Each number is 200 + 20 x the weight over its row's rms, rounded and kept within 0 to 999. Layers, rows and columns count from 0. The size before them is the row's rms in percent of the matrix's.

# layer 23 MLP up, 512x128, rms 0.214, rows 371-425, columns 0-127
093,239,219,213,205,178,185,182,217,205,186,217,179,172,206,229,191,179,221,181,179,181,217,204,192,181,186,218,168,217,206,156,207,212,181,219,208,169,228,233,191,170,185,221,207,157,236,177,184,190,177,210,191,220,203,179,243,175,186,185,214,229,184,173,190,216,214,207,188,214,210,193,172,208,208,182,235,192,178,228,195,173,203,199,215,240,191,186,226,183,205,183,226,192,219,207,218,212,174,225,204,154,189,160,197,177,203,197,206,177,212,154,208,206,202,202,212,208,197,225,204,205,172,202,194,188,192,231,217
098,181,213,223,186,188,179,200,254,176,208,191,177,171,178,188,202,205,203,197,206,243,227,190,187,173,216,187,191,245,233,205,198,191,210,188,204,172,225,229,218,166,180,191,201,208,173,178,192,202,177,192,200,198,259,197,197,224,189,150,209,183,178,198,184,215,176,165,196,200,234,210,240,198,203,186,194,188,200,206,204,192,195,195,173,194,188,183,186,195,180,205,201,170,228,211,206,183,179,190,185,191,222,216,208,212,233,197,181,173,180,181,204,223,203,177,225,210,168,231,168,213,202,225,200,218,220,196,236
102,220,218,169,164,155,215,205,205,188,220,204,194,215,193,212,215,240,222,217,184,217,188,255,206,205,248,220,202,175,217,175,189,201,197,225,197,203,220,217,184,212,214,188,225,213,217,204,217,193,213,179,209,241,215,217,185,204,211,208,223,196,164,197,181,191,179,212,184,209,172,183,204,215,206,243,205,207,185,186,217,197,180,171,213,200,177,218,193,184,193,199,194,157,193,180,183,178,214,153,172,216,246,185,201,168,231,217,193,191,208,208,188,183,167,196,247,186,201,212,208,211,193,186,193,229,217,198,184
089,222,190,169,226,201,204,217,174,220,214,176,192,205,212,159,194,157,224,215,169,185,185,191,184,191,213,215,174,227,186,203,164,202,222,193,214,197,189,246,233,207,198,156,208,201,196,186,201,169,197,229,224,198,211,180,184,190,243,216,194,243,197,227,228,181,202,182,237,209,207,213,209,192,198,187,202,208,202,227,218,174,204,200,215,154,220,206,201,206,201,186,192,183,221,215,203,177,199,188,217,207,203,197,217,215,210,180,220,185,233,205,193,232,183,249,224,187,190,206,178,184,144,199,198,188,204,229,203
099,169,216,220,193,183,260,193,190,208,166,180,187,208,215,229,180,219,219,187,201,196,244,207,194,198,167,168,189,218,194,194,183,211,207,191,195,190,223,193,204,208,206,187,174,211,212,180,175,195,206,187,190,199,196,180,215,173,232,228,198,191,227,161,200,191,188,179,216,203,232,176,178,207,181,206,190,198,182,179,189,198,194,196,177,229,238,191,217,181,184,217,219,212,176,198,240,153,191,193,166,217,210,234,193,195,195,222,209,171,227,199,209,249,203,213,222,223,169,213,194,170,181,190,224,171,172,175,199
105,204,223,182,193,187,200,203,195,205,177,199,214,231,224,237,207,257,174,231,229,185,200,205,206,167,171,195,171,189,166,205,199,206,215,202,146,203,193,199,235,188,191,187,207,205,224,173,171,210,214,192,208,166,187,221,214,172,184,144,185,190,190,220,206,176,199,195,227,175,227,209,195,201,194,217,198,188,177,175,169,195,197,177,208,224,219,196,215,197,231,216,183,231,207,212,217,193,199,195,197,186,191,193,204,191,164,198,186,193,226,222,204,165,180,199,172,218,189,200,224,183,195,227,213,152,207,224,168
097,187,224,177,173,137,196,203,207,163,180,209,186,202,204,194,188,242,154,216,219,224,204,187,175,198,187,209,195,234,245,204,223,183,190,195,222,217,191,176,203,221,211,197,195,188,212,203,210,177,191,203,212,205,195,195,172,225,203,197,214,192,169,187,172,231,217,210,227,206,170,190,207,204,210,173,233,187,210,192,181,203,222,200,172,230,187,196,193,217,171,186,175,165,204,174,212,186,223,193,224,215,222,223,211,203,198,227,188,213,195,204,169,214,194,193,223,184,201,208,163,211,154,243,229,199,167,204,193
100,179,195,218,187,198,217,195,218,183,193,193,249,192,183,178,183,219,172,205,184,197,236,206,197,181,170,163,235,205,197,165,207,199,205,190,162,187,211,241,233,208,190,165,211,205,201,185,182,198,201,199,171,173,195,184,225,192,208,181,200,225,195,181,164,210,182,194,194,214,173,192,218,197,189,194,207,205,226,199,185,202,215,245,190,220,194,200,207,235,221,182,177,215,194,216,211,185,160,192,209,184,176,257,203,187,157,188,211,217,177,201,197,182,205,194,218,190,225,216,240,225,219,205,167,243,202,190,184
103,225,168,177,222,163,166,199,222,185,209,220,197,181,222,205,192,143,208,196,179,206,222,172,179,226,246,195,191,211,202,194,214,205,222,233,188,187,178,179,192,205,208,198,184,213,217,206,201,188,170,194,211,185,229,212,216,209,189,224,217,222,198,153,196,210,212,201,169,204,192,212,188,226,232,180,234,228,221,242,181,167,188,209,216,176,162,211,174,231,200,198,184,204,240,176,210,207,198,224,188,189,197,195,187,206,163,208,170,213,171,199,203,194,176,195,200,232,212,240,206,203,220,206,198,207,185,219,198
108,199,248,168,222,206,236,184,202,200,182,222,203,230,188,214,208,222,193,210,203,178,196,196,225,204,211,224,172,196,174,215,195,208,190,250,193,181,234,197,214,178,240,199,178,202,162,173,222,196,185,195,227,156,217,202,184,202,212,201,198,247,229,189,235,220,214,215,222,253,186,168,230,199,189,168,189,195,211,202,205,237,209,184,180,198,187,194,223,226,214,207,196,199,191,224,176,192,188,191,183,220,185,207,191,197,204,185,217,181,195,190,173,225,201,167,208,180,187,226,187,179,225,204,179,221,220,219,200
098,186,166,213,177,176,229,208,228,225,227,202,223,207,173,218,211,206,228,191,242,180,211,128,183,177,214,178,205,195,184,194,195,137,226,174,198,187,192,206,196,191,202,224,178,176,199,187,197,197,212,188,162,251,188,203,205,202,215,200,257,179,187,186,231,182,207,212,202,198,219,197,219,174,213,165,204,179,212,207,223,214,192,220,173,188,202,175,210,218,190,189,172,190,215,200,237,150,202,219,208,213,218,221,194,202,207,182,196,214,216,194,199,190,193,193,213,208,200,210,191,207,195,176,206,208,208,212,184
114,214,186,207,206,179,171,205,216,181,196,208,177,195,206,165,210,178,193,224,158,184,217,190,235,163,206,209,241,198,218,208,197,206,208,223,192,216,211,222,185,186,204,207,166,224,177,196,183,182,193,192,220,231,158,216,206,235,192,197,257,149,215,206,205,205,202,192,215,166,197,209,186,208,224,214,204,214,221,214,194,176,238,172,162,156,192,231,167,210,225,175,185,210,189,212,245,227,194,185,197,203,180,184,194,226,204,203,235,183,186,210,196,183,196,192,205,218,190,181,196,225,199,198,215,199,187,208,183
096,203,204,208,215,183,176,209,168,229,197,186,227,196,195,174,233,185,207,182,182,171,221,188,151,164,193,202,184,230,218,217,192,196,234,208,207,185,233,170,225,225,221,203,195,196,168,192,214,188,193,178,217,197,197,175,179,195,181,208,216,171,204,210,232,218,169,221,187,197,210,233,161,188,221,197,187,197,191,217,226,158,207,197,226,186,216,230,242,193,176,195,195,182,218,171,233,194,234,177,187,182,190,183,239,212,193,211,155,207,206,179,190,180,215,210,206,200,241,187,194,217,204,206,187,186,192,198,185
098,188,225,224,158,199,176,199,224,209,184,243,216,164,193,193,226,193,217,176,168,194,182,203,216,210,201,176,192,198,215,179,206,195,209,231,209,150,157,166,229,176,222,167,169,195,238,230,195,186,210,211,199,185,178,202,202,190,202,203,187,184,186,191,195,236,178,186,212,211,186,187,202,233,192,253,235,213,169,211,209,196,212,181,177,207,232,200,184,176,220,223,192,216,222,205,186,197,206,215,180,216,190,183,178,215,195,219,200,196,190,212,196,191,194,186,155,202,206,197,173,207,179,190,230,238,218,216,197
110,193,217,177,193,221,197,222,176,182,201,199,217,186,174,195,158,223,191,220,178,200,244,199,247,194,169,177,213,189,212,217,204,195,192,189,205,195,186,199,194,214,217,176,169,199,204,191,198,194,199,162,188,198,200,216,215,195,188,195,175,212,193,198,193,230,168,183,187,175,170,217,246,245,220,209,172,200,189,240,185,199,217,198,180,187,204,183,191,182,161,211,186,215,191,181,217,248,207,154,188,199,191,213,171,189,198,173,194,222,196,238,202,204,217,198,175,226,171,200,214,216,186,162,193,223,199,248,200
086,202,219,208,228,197,230,198,206,190,209,185,225,218,194,195,215,204,195,133,176,229,205,197,230,191,239,199,187,195,227,201,217,185,222,231,195,158,224,201,182,232,177,170,176,188,188,199,207,180,220,205,211,208,217,172,166,183,191,174,179,175,180,195,203,176,205,182,209,197,190,212,205,182,203,212,215,235,207,227,179,181,180,190,176,179,205,204,193,214,213,227,184,232,227,242,231,206,210,165,234,225,191,182,159,227,188,229,214,204,184,182,209,193,208,218,201,188,220,225,232,213,200,194,218,190,200,173,198
099,180,173,204,203,209,215,230,226,217,201,194,188,207,203,196,205,206,207,190,196,159,229,177,159,175,220,175,228,195,221,197,201,179,230,208,205,170,179,171,187,192,191,215,176,194,214,198,171,203,198,174,220,177,224,227,181,201,206,190,199,205,208,183,154,225,181,210,175,195,204,209,175,201,221,215,236,226,182,169,184,186,184,179,209,201,203,210,226,189,177,214,189,204,207,227,173,189,228,195,216,183,185,221,199,222,196,242,197,208,217,204,211,227,212,190,224,178,216,167,229,219,177,194,195,160,234,159,150
104,229,214,204,199,216,206,204,195,167,187,183,179,207,211,199,222,198,170,216,195,196,200,237,184,164,211,177,177,196,239,213,162,188,182,211,197,161,203,198,191,203,191,202,227,191,197,195,194,184,166,237,193,246,248,153,211,217,220,180,161,241,213,176,202,183,190,179,216,184,187,213,193,246,189,170,186,217,192,231,224,189,200,221,187,248,200,209,194,194,188,185,185,181,196,210,179,191,176,213,205,192,194,214,194,222,200,169,179,199,190,207,220,200,189,235,209,192,174,201,206,196,183,174,211,225,164,185,215
109,216,185,185,171,194,200,212,221,210,199,182,192,195,161,183,184,233,192,183,204,240,221,200,178,200,199,235,176,158,220,219,149,205,197,194,174,184,172,215,186,211,253,199,200,200,197,190,191,156,175,203,195,189,219,214,224,194,186,168,227,206,227,212,199,208,183,178,223,215,200,182,237,238,208,186,202,178,213,231,208,183,157,195,191,181,205,185,223,193,163,176,169,212,217,183,240,205,214,206,184,196,214,200,207,205,223,187,214,222,186,230,217,175,206,195,205,198,175,201,211,191,166,190,177,175,185,209,187
100,224,224,168,219,183,230,226,193,199,192,173,228,213,199,190,194,204,157,196,192,172,193,192,204,208,201,190,194,217,200,188,186,197,183,205,202,182,200,180,186,194,180,192,220,178,226,211,180,182,190,143,206,218,229,204,188,217,204,200,176,180,177,171,190,171,234,217,200,223,196,191,217,169,207,249,192,188,212,226,182,201,216,192,204,233,187,175,181,210,242,191,199,180,227,216,234,202,209,174,237,248,170,217,230,190,209,209,188,203,188,207,215,204,236,188,237,178,213,232,184,193,187,180,225,202,211,169,194
092,230,217,198,189,199,177,185,233,182,168,238,225,201,223,207,233,205,229,198,190,155,198,207,155,177,183,178,189,195,220,208,186,210,217,193,226,190,204,216,229,210,177,175,197,202,212,196,177,217,214,193,187,179,195,212,167,230,205,204,191,194,201,213,225,183,236,191,153,173,198,192,158,189,213,175,221,201,208,215,207,184,238,198,180,211,225,180,196,215,177,218,164,237,181,172,177,183,214,193,192,212,217,191,198,166,202,250,194,165,181,206,199,199,203,186,201,220,181,200,226,181,210,200,180,189,190,167,205
096,206,201,191,160,228,214,228,225,206,222,242,190,243,170,231,213,233,194,207,168,191,216,242,212,179,210,207,202,190,226,195,192,212,193,192,195,214,215,182,185,182,198,174,183,213,175,193,227,196,193,233,205,175,171,194,185,182,207,218,206,178,197,211,185,198,216,190,181,197,189,199,222,192,233,161,187,181,168,203,212,172,195,184,170,154,225,216,237,226,202,230,189,218,206,208,183,195,231,166,214,165,194,210,200,218,184,197,189,241,201,224,175,199,167,192,218,235,208,218,218,189,184,181,203,216,219,199,202
105,185,217,172,202,197,194,177,231,200,203,203,207,195,186,192,192,218,229,214,174,194,187,206,177,166,186,201,207,142,192,168,209,196,163,207,195,214,205,191,207,175,185,163,224,224,227,205,200,211,181,198,213,203,272,196,236,174,167,197,207,203,213,198,182,203,185,233,237,180,175,212,212,189,148,186,197,227,174,201,229,204,184,176,178,203,201,178,222,198,213,217,198,191,216,237,175,195,225,203,195,193,210,212,194,212,219,219,213,186,222,191,215,215,171,182,210,218,209,227,191,198,171,211,178,172,225,219,174
095,210,202,200,203,215,200,195,198,198,166,215,170,225,233,222,224,198,210,215,186,196,196,240,178,198,235,206,200,190,167,195,199,192,202,183,215,201,203,216,221,225,184,186,201,190,197,183,197,204,161,214,214,228,174,222,191,213,193,200,198,168,207,252,171,203,220,180,166,205,177,173,221,194,214,199,179,180,190,190,196,188,178,170,219,188,162,233,192,180,192,187,163,206,165,220,200,168,244,192,209,172,163,178,205,219,182,216,209,207,216,197,202,188,218,178,229,227,207,169,240,186,222,199,158,207,179,227,198
105,202,194,207,171,210,156,199,224,218,177,194,173,214,201,222,197,199,212,222,197,212,202,216,193,184,194,184,174,201,228,180,197,184,200,214,197,205,199,188,207,203,195,165,226,205,185,207,172,232,195,177,237,258,212,223,201,215,215,182,235,188,188,178,202,211,174,207,189,213,165,231,182,182,175,161,193,233,164,199,236,155,200,173,201,172,149,217,187,175,208,192,210,198,221,196,173,197,235,218,222,172,231,203,180,204,194,180,207,195,198,215,175,198,187,183,197,194,227,211,201,224,207,182,219,226,183,213,224
092,195,180,203,176,197,188,195,155,188,196,171,193,210,204,178,192,190,182,200,216,193,215,214,185,185,209,242,177,199,198,215,177,221,222,186,218,185,180,192,209,190,222,218,176,146,214,173,187,204,180,201,236,239,212,204,183,168,213,211,219,192,215,183,200,224,239,170,206,207,186,210,224,240,176,184,196,193,220,190,186,211,170,188,234,189,228,204,245,185,202,209,169,168,220,201,201,204,234,190,221,207,226,233,185,206,236,215,222,198,191,197,197,186,190,149,207,165,170,222,212,179,205,189,200,195,193,192,217
111,224,213,233,186,216,213,194,205,195,180,233,219,187,210,214,223,237,239,204,185,160,200,219,197,173,201,185,226,218,191,224,179,193,191,215,228,179,165,190,220,206,204,207,177,207,208,179,228,173,197,172,194,192,207,223,193,223,186,197,171,188,197,228,204,227,213,188,226,172,209,187,199,192,214,231,168,192,193,210,208,192,233,213,192,196,213,190,194,199,179,181,204,226,196,200,166,181,206,167,197,213,205,228,245,212,163,186,182,227,180,212,159,193,268,220,236,195,193,183,176,198,210,214,186,198,201,179,220
096,182,197,204,185,208,200,193,211,189,240,206,197,244,199,229,195,233,215,190,172,196,207,191,204,180,223,239,212,229,212,188,176,200,227,215,197,155,186,215,170,184,203,211,157,180,185,243,183,201,218,190,219,226,213,226,198,201,185,193,221,151,174,186,216,182,169,194,233,181,213,186,190,150,201,213,196,219,204,213,212,184,207,170,172,178,194,205,182,238,180,223,194,189,220,232,218,196,177,181,223,227,202,174,204,217,194,186,190,181,213,221,210,220,203,223,195,189,208,169,220,172,208,218,200,165,187,193,195
095,192,227,233,171,186,219,195,205,198,200,208,153,183,222,197,206,223,209,225,181,186,220,209,208,195,186,193,217,222,220,163,198,175,234,176,207,173,182,199,237,192,177,172,188,208,207,162,182,180,167,222,238,196,187,199,196,180,216,171,223,188,171,192,181,235,200,218,170,195,220,189,208,216,171,192,177,193,223,192,195,179,208,207,194,243,225,201,193,199,163,214,211,180,212,233,211,203,195,220,212,214,188,240,167,210,232,212,209,224,181,198,235,209,173,206,168,197,209,166,232,203,196,221,217,187,214,188,200
097,212,184,200,203,183,224,204,204,191,207,208,202,227,198,229,231,191,195,207,209,217,236,180,174,231,215,198,204,190,183,202,203,180,216,190,150,185,163,211,227,212,224,236,224,199,203,198,181,211,187,192,198,198,216,196,216,209,193,212,196,179,208,218,243,190,173,160,219,194,203,184,188,227,189,209,206,194,182,207,161,181,167,199,229,220,183,209,186,186,215,200,198,218,166,188,197,221,195,161,147,172,233,242,185,208,201,202,183,248,216,183,158,176,225,187,226,226,201,226,188,217,174,188,200,219,197,199,193
100,190,211,213,203,172,198,189,202,178,216,233,195,192,208,169,168,209,190,235,207,187,192,210,175,183,244,177,220,209,252,181,174,191,211,229,236,216,226,226,198,164,186,235,193,188,154,174,177,181,200,209,180,263,201,213,200,200,216,195,213,186,209,161,198,195,202,233,193,173,205,185,220,178,193,219,190,227,227,218,202,210,200,198,200,183,225,176,209,202,188,221,189,206,167,174,188,170,194,177,198,208,191,182,181,222,230,183,197,169,204,211,186,234,195,192,191,208,201,195,236,184,190,192,180,204,193,177,182
096,235,200,200,180,205,210,254,166,185,193,177,190,236,222,233,222,212,189,240,175,179,196,218,186,152,177,176,187,219,192,197,204,187,199,195,186,174,215,228,212,215,181,193,193,178,207,231,206,196,193,225,203,206,195,198,181,205,156,213,248,176,190,209,217,186,220,207,196,193,193,210,218,199,183,192,251,173,223,191,223,205,235,181,204,181,217,193,166,184,182,189,165,173,209,189,205,158,227,202,186,213,204,206,205,200,198,199,237,221,213,190,202,197,180,225,177,214,232,184,213,175,224,194,199,184,203,197,179
093,198,224,174,185,205,180,190,216,171,197,205,212,170,206,222,193,197,175,230,193,154,218,164,191,205,180,188,187,217,218,210,188,217,201,176,180,189,188,199,244,206,209,180,193,192,218,224,169,217,204,193,186,182,249,196,211,183,186,220,188,187,179,181,175,217,179,217,225,202,167,202,204,188,191,218,211,216,164,218,201,165,222,182,204,232,171,194,195,225,170,212,204,229,188,196,207,193,170,175,209,235,216,228,200,187,151,174,230,200,202,182,192,202,180,197,188,242,200,185,237,215,191,170,173,192,194,219,170
090,247,193,212,174,255,208,229,236,170,185,213,214,184,200,189,221,201,190,174,192,197,226,216,202,227,199,191,164,162,226,217,181,199,189,196,177,199,223,156,206,226,191,190,175,210,211,192,174,178,205,173,201,223,225,182,203,193,209,189,199,194,213,183,182,195,156,177,223,221,212,188,231,212,194,186,190,192,188,223,194,166,171,213,206,179,219,182,192,209,213,219,205,186,205,197,190,232,207,195,219,212,216,244,206,206,224,180,167,230,187,179,184,175,188,202,214,201,159,210,217,161,186,169,180,197,219,210,194
094,228,196,200,162,191,200,222,205,184,184,187,199,186,221,220,213,200,210,216,198,157,204,186,233,204,247,208,200,201,206,207,189,193,212,188,200,171,232,186,185,215,174,219,212,191,218,210,208,208,213,166,254,187,195,183,184,208,177,194,213,188,210,181,229,198,210,205,211,195,207,239,185,193,231,226,175,190,214,178,191,194,201,205,175,204,186,197,221,200,241,206,190,201,184,196,247,224,219,189,146,222,221,221,235,177,187,190,192,193,204,214,209,192,215,176,171,193,127,226,201,208,185,163,189,204,195,192,178
108,163,198,185,203,223,171,212,170,198,199,196,222,219,188,215,205,208,176,204,185,186,194,191,153,206,223,172,208,231,219,188,167,207,191,184,209,192,182,249,178,211,234,174,197,185,205,207,214,182,221,226,205,224,230,150,196,205,214,198,217,201,205,227,191,214,188,208,159,210,214,208,188,236,206,204,194,155,199,223,219,213,173,207,148,216,214,180,186,206,209,184,174,213,183,170,197,184,208,207,233,189,235,209,178,205,241,198,170,204,194,230,194,170,210,204,187,196,203,217,219,204,198,199,192,195,174,159,203
096,189,205,218,202,190,193,193,211,232,180,190,210,184,197,220,175,214,213,190,198,195,189,194,178,220,192,189,215,212,221,184,173,188,179,222,184,192,241,188,220,167,209,178,192,167,192,211,181,205,175,179,219,196,178,209,224,234,240,160,183,243,209,212,184,226,159,198,198,203,203,201,204,209,189,203,200,180,180,152,212,223,169,181,209,167,212,203,198,219,189,189,219,194,215,182,178,174,271,184,170,218,207,193,205,187,185,233,213,204,162,171,204,232,197,195,179,202,211,214,199,168,210,192,210,201,192,201,241
096,198,222,202,212,191,178,197,209,192,185,233,217,192,160,179,204,211,170,209,200,217,218,229,208,209,201,221,200,233,181,199,195,218,232,224,242,187,210,201,214,220,172,158,170,193,169,205,238,177,230,166,215,181,212,173,198,237,201,199,173,229,165,164,197,217,184,202,202,219,235,184,196,184,217,221,221,158,168,222,219,177,186,166,215,213,189,176,199,174,215,188,213,234,168,201,214,202,195,181,175,201,201,207,209,200,234,204,220,196,186,181,190,221,186,185,193,181,231,199,203,185,192,202,178,188,189,195,225
094,217,197,171,177,198,180,190,238,197,194,192,226,182,185,197,211,199,171,199,179,210,215,241,183,190,170,192,193,182,198,219,191,194,214,205,184,181,203,205,194,225,180,182,157,194,212,192,163,150,215,185,207,200,203,210,199,206,179,227,199,180,181,161,194,261,184,189,222,176,202,205,190,192,196,227,237,187,219,195,214,212,193,211,225,210,204,185,176,204,198,228,214,180,177,200,244,174,206,200,196,196,182,226,182,214,197,193,183,208,238,182,208,172,200,189,174,215,195,235,165,191,171,187,215,136,202,191,195
096,209,211,234,181,200,187,197,244,195,198,187,203,210,183,187,231,198,226,190,168,201,205,214,167,246,226,232,183,202,215,195,177,208,230,207,186,199,219,199,216,213,155,185,238,199,175,198,188,237,203,204,181,196,167,197,198,205,239,183,215,210,203,194,213,211,203,200,248,194,210,178,165,196,207,184,226,225,181,183,165,234,189,183,192,187,192,153,228,191,234,167,182,220,181,193,189,190,187,171,222,201,173,221,174,206,225,224,221,202,198,214,180,204,229,227,190,208,181,209,190,206,214,178,191,218,197,201,226
098,255,209,186,212,212,230,196,228,189,194,194,204,232,218,217,210,213,187,231,195,201,202,204,174,186,222,197,208,202,219,184,202,216,210,200,193,176,194,176,210,198,202,201,174,196,212,178,234,179,201,201,202,199,196,209,188,205,167,199,202,161,160,185,185,194,237,213,188,201,142,175,196,192,192,166,214,235,190,158,227,193,212,175,185,211,198,164,228,203,210,177,226,185,218,177,224,194,210,188,225,197,184,201,190,222,209,232,263,213,222,167,214,201,201,173,196,195,205,211,236,222,202,206,230,193,197,228,177
100,192,233,165,189,213,230,200,170,189,177,214,192,215,204,203,192,177,159,215,157,163,221,185,197,192,228,197,194,206,221,201,204,192,196,214,211,198,165,197,209,188,230,198,175,209,216,206,209,186,167,177,235,198,203,206,195,215,201,207,225,228,208,219,174,205,183,205,200,229,179,184,191,149,155,186,213,197,199,197,197,199,210,191,187,226,216,185,213,197,190,249,222,219,195,205,208,201,206,204,244,220,214,192,211,232,204,193,196,210,209,170,174,180,219,166,173,170,207,223,244,221,249,199,207,173,181,210,200
104,206,215,206,188,206,200,182,211,213,208,216,233,223,220,213,196,156,174,219,208,196,227,169,184,210,202,177,186,187,188,223,214,195,214,192,214,180,197,184,202,201,213,190,184,214,187,225,186,249,189,210,188,239,187,182,201,252,196,174,223,162,201,201,210,197,186,186,212,221,210,158,217,185,237,162,238,197,245,227,228,188,174,178,198,172,173,182,192,181,191,183,200,186,203,206,171,199,220,227,207,223,197,194,212,191,188,216,217,222,175,189,197,203,215,188,181,215,235,232,172,184,227,175,206,217,166,182,206
099,217,195,216,233,183,177,181,185,196,169,198,229,194,182,233,154,178,195,206,184,171,232,194,192,180,203,210,177,183,228,198,200,180,208,178,207,189,225,181,234,233,205,196,198,210,243,172,178,129,172,172,204,168,205,230,196,187,216,241,172,195,212,197,186,200,217,220,240,199,190,201,200,180,220,175,240,228,186,203,192,187,247,168,197,210,202,192,216,195,207,218,188,200,209,172,203,207,193,179,223,188,182,205,189,187,196,189,227,209,203,174,186,201,198,198,224,211,179,210,222,212,211,212,204,230,197,198,193
106,199,196,199,206,180,172,222,202,210,222,222,186,173,143,220,194,192,216,226,217,181,219,207,215,199,192,186,229,204,219,184,187,157,201,216,217,196,203,218,214,205,211,180,229,191,182,179,221,231,148,180,188,217,176,209,209,207,198,201,217,203,192,205,186,231,211,212,171,217,212,207,191,218,152,201,205,209,170,209,193,214,202,202,237,234,211,204,197,178,176,213,182,235,169,206,193,204,203,245,225,218,215,212,217,204,187,204,215,157,202,226,174,216,160,200,153,172,190,204,174,195,210,189,213,179,186,220,176
093,216,260,223,193,206,200,208,195,217,218,214,147,209,165,206,194,231,163,206,224,175,205,195,191,172,212,208,200,201,227,183,181,168,231,217,212,221,182,196,208,195,226,172,170,166,185,200,204,190,218,219,183,170,199,222,187,216,175,195,229,221,187,229,212,209,165,228,236,204,211,181,201,220,232,241,196,205,186,198,163,207,220,199,168,215,232,223,216,227,164,211,203,209,203,179,201,181,181,182,191,195,195,226,204,180,202,198,241,188,229,210,197,191,209,215,195,191,210,174,181,201,166,200,198,192,205,197,205
096,185,192,189,207,197,200,214,225,219,207,215,209,168,212,201,192,167,200,236,226,233,239,202,200,172,197,173,209,221,198,200,158,225,166,237,219,182,193,193,206,185,213,199,197,208,228,184,218,156,188,207,176,211,174,189,214,214,212,179,217,185,246,219,202,206,228,205,221,193,205,201,233,199,192,157,196,217,202,213,224,188,186,218,154,222,161,180,218,229,196,198,183,238,201,173,200,180,190,181,210,177,181,190,217,209,214,204,194,186,186,189,201,215,207,166,214,192,221,217,198,205,177,176,148,181,182,175,187
097,180,224,176,172,237,200,222,194,168,238,178,212,141,217,195,230,178,234,195,190,193,222,208,176,213,229,195,200,178,215,210,179,235,218,172,203,210,195,194,220,229,194,176,192,189,180,189,202,180,216,221,190,203,199,212,203,207,202,212,180,199,225,185,219,206,202,207,244,218,205,175,192,178,177,199,222,216,218,200,211,203,209,181,210,210,213,184,197,182,211,193,214,205,233,212,175,153,183,187,171,246,160,230,236,211,196,214,184,203,199,219,192,202,191,203,220,185,199,185,162,175,197,231,217,235,226,205,196
108,240,226,188,174,164,192,223,225,210,197,219,183,173,215,212,183,199,193,221,196,207,230,207,178,159,229,199,223,233,219,167,199,199,219,203,250,210,226,193,213,216,142,204,209,173,203,193,171,208,178,197,173,183,194,210,215,197,240,219,175,175,179,217,186,191,217,177,223,196,198,240,185,229,154,179,175,172,214,173,201,200,197,185,219,193,189,201,196,230,206,192,178,196,203,178,224,221,202,208,183,213,210,211,211,195,183,205,211,183,191,228,227,212,175,174,208,215,206,195,204,203,196,187,229,187,208,210,163
093,191,198,186,194,195,184,232,189,192,208,242,172,193,220,209,196,214,170,206,218,208,197,190,208,239,201,172,188,209,204,204,181,183,199,210,206,181,202,181,236,206,204,160,190,175,232,238,209,175,198,191,229,220,181,198,233,192,202,193,214,218,192,171,176,179,187,226,177,193,190,214,202,173,225,203,189,186,197,194,207,186,183,170,158,223,173,203,191,237,217,187,183,198,189,190,192,215,209,204,212,235,191,196,183,190,229,181,242,221,209,205,236,174,187,193,214,141,258,176,232,185,196,211,182,206,184,199,180
097,206,199,188,187,209,198,236,234,194,183,225,186,188,196,213,202,195,173,184,212,195,207,168,207,205,253,187,223,196,203,204,177,165,208,190,226,197,179,168,229,216,181,187,164,179,173,189,168,201,217,228,180,252,207,244,202,210,190,211,210,197,172,231,212,199,187,186,219,202,228,204,211,233,206,195,205,201,179,198,232,168,216,195,199,167,209,222,188,175,193,212,189,169,207,190,190,212,197,206,212,203,223,187,226,181,202,184,183,196,204,248,191,199,164,163,180,204,224,189,211,222,229,229,166,190,183,174,188
094,230,213,178,207,194,198,197,198,185,208,195,216,219,247,203,216,205,195,219,195,197,227,210,212,214,194,212,129,239,210,212,196,156,176,210,217,209,201,180,215,216,179,197,197,207,188,218,200,208,178,184,232,202,164,186,223,231,191,167,178,190,194,202,222,172,169,225,203,233,194,232,207,182,201,230,205,162,156,222,184,198,213,222,226,240,225,197,197,222,185,212,210,182,217,166,185,186,220,204,201,218,166,163,225,201,200,202,217,193,199,173,218,193,203,227,198,202,202,210,183,181,223,208,191,230,181,189,209
088,226,220,214,188,205,195,182,192,199,211,207,197,229,162,211,214,203,224,223,174,210,189,208,196,205,202,187,194,162,223,172,225,178,145,191,200,195,191,227,226,178,202,179,201,179,221,161,201,250,201,207,191,184,189,225,218,209,200,203,182,211,173,209,191,200,181,213,196,177,204,225,194,200,239,221,191,185,175,224,179,216,205,248,212,202,214,192,198,193,221,213,213,184,212,232,185,204,242,188,226,179,190,229,224,212,208,188,215,212,189,173,194,205,154,193,222,247,187,206,219,207,231,162,196,193,189,172,174
093,244,176,217,253,181,230,210,248,218,198,224,168,224,208,195,170,186,212,223,144,184,209,215,175,213,217,198,200,191,201,172,200,173,216,201,257,193,214,180,197,188,197,196,187,224,197,210,219,195,185,193,214,175,200,185,213,216,196,207,182,220,189,222,174,210,228,190,199,210,199,199,195,189,206,233,188,199,216,166,216,222,215,215,194,164,212,210,186,195,222,224,190,194,223,203,200,157,182,184,181,200,210,181,207,187,210,230,186,176,209,203,212,215,203,198,220,179,213,196,179,193,236,202,190,185,239,186,149
097,213,218,213,223,193,171,224,236,195,213,204,232,200,203,184,201,216,194,187,192,206,238,199,196,212,189,218,198,167,228,197,193,204,205,226,204,149,188,195,233,207,222,203,177,241,191,191,181,202,203,205,181,214,199,196,205,202,188,224,211,181,196,189,156,205,216,204,180,201,195,169,207,178,175,257,198,126,182,216,197,225,172,225,219,212,193,177,225,198,191,187,191,219,209,213,221,207,186,200,181,209,208,209,171,237,213,186,192,204,191,225,190,164,207,216,168,213,220,234,201,204,214,160,197,187,231,209,177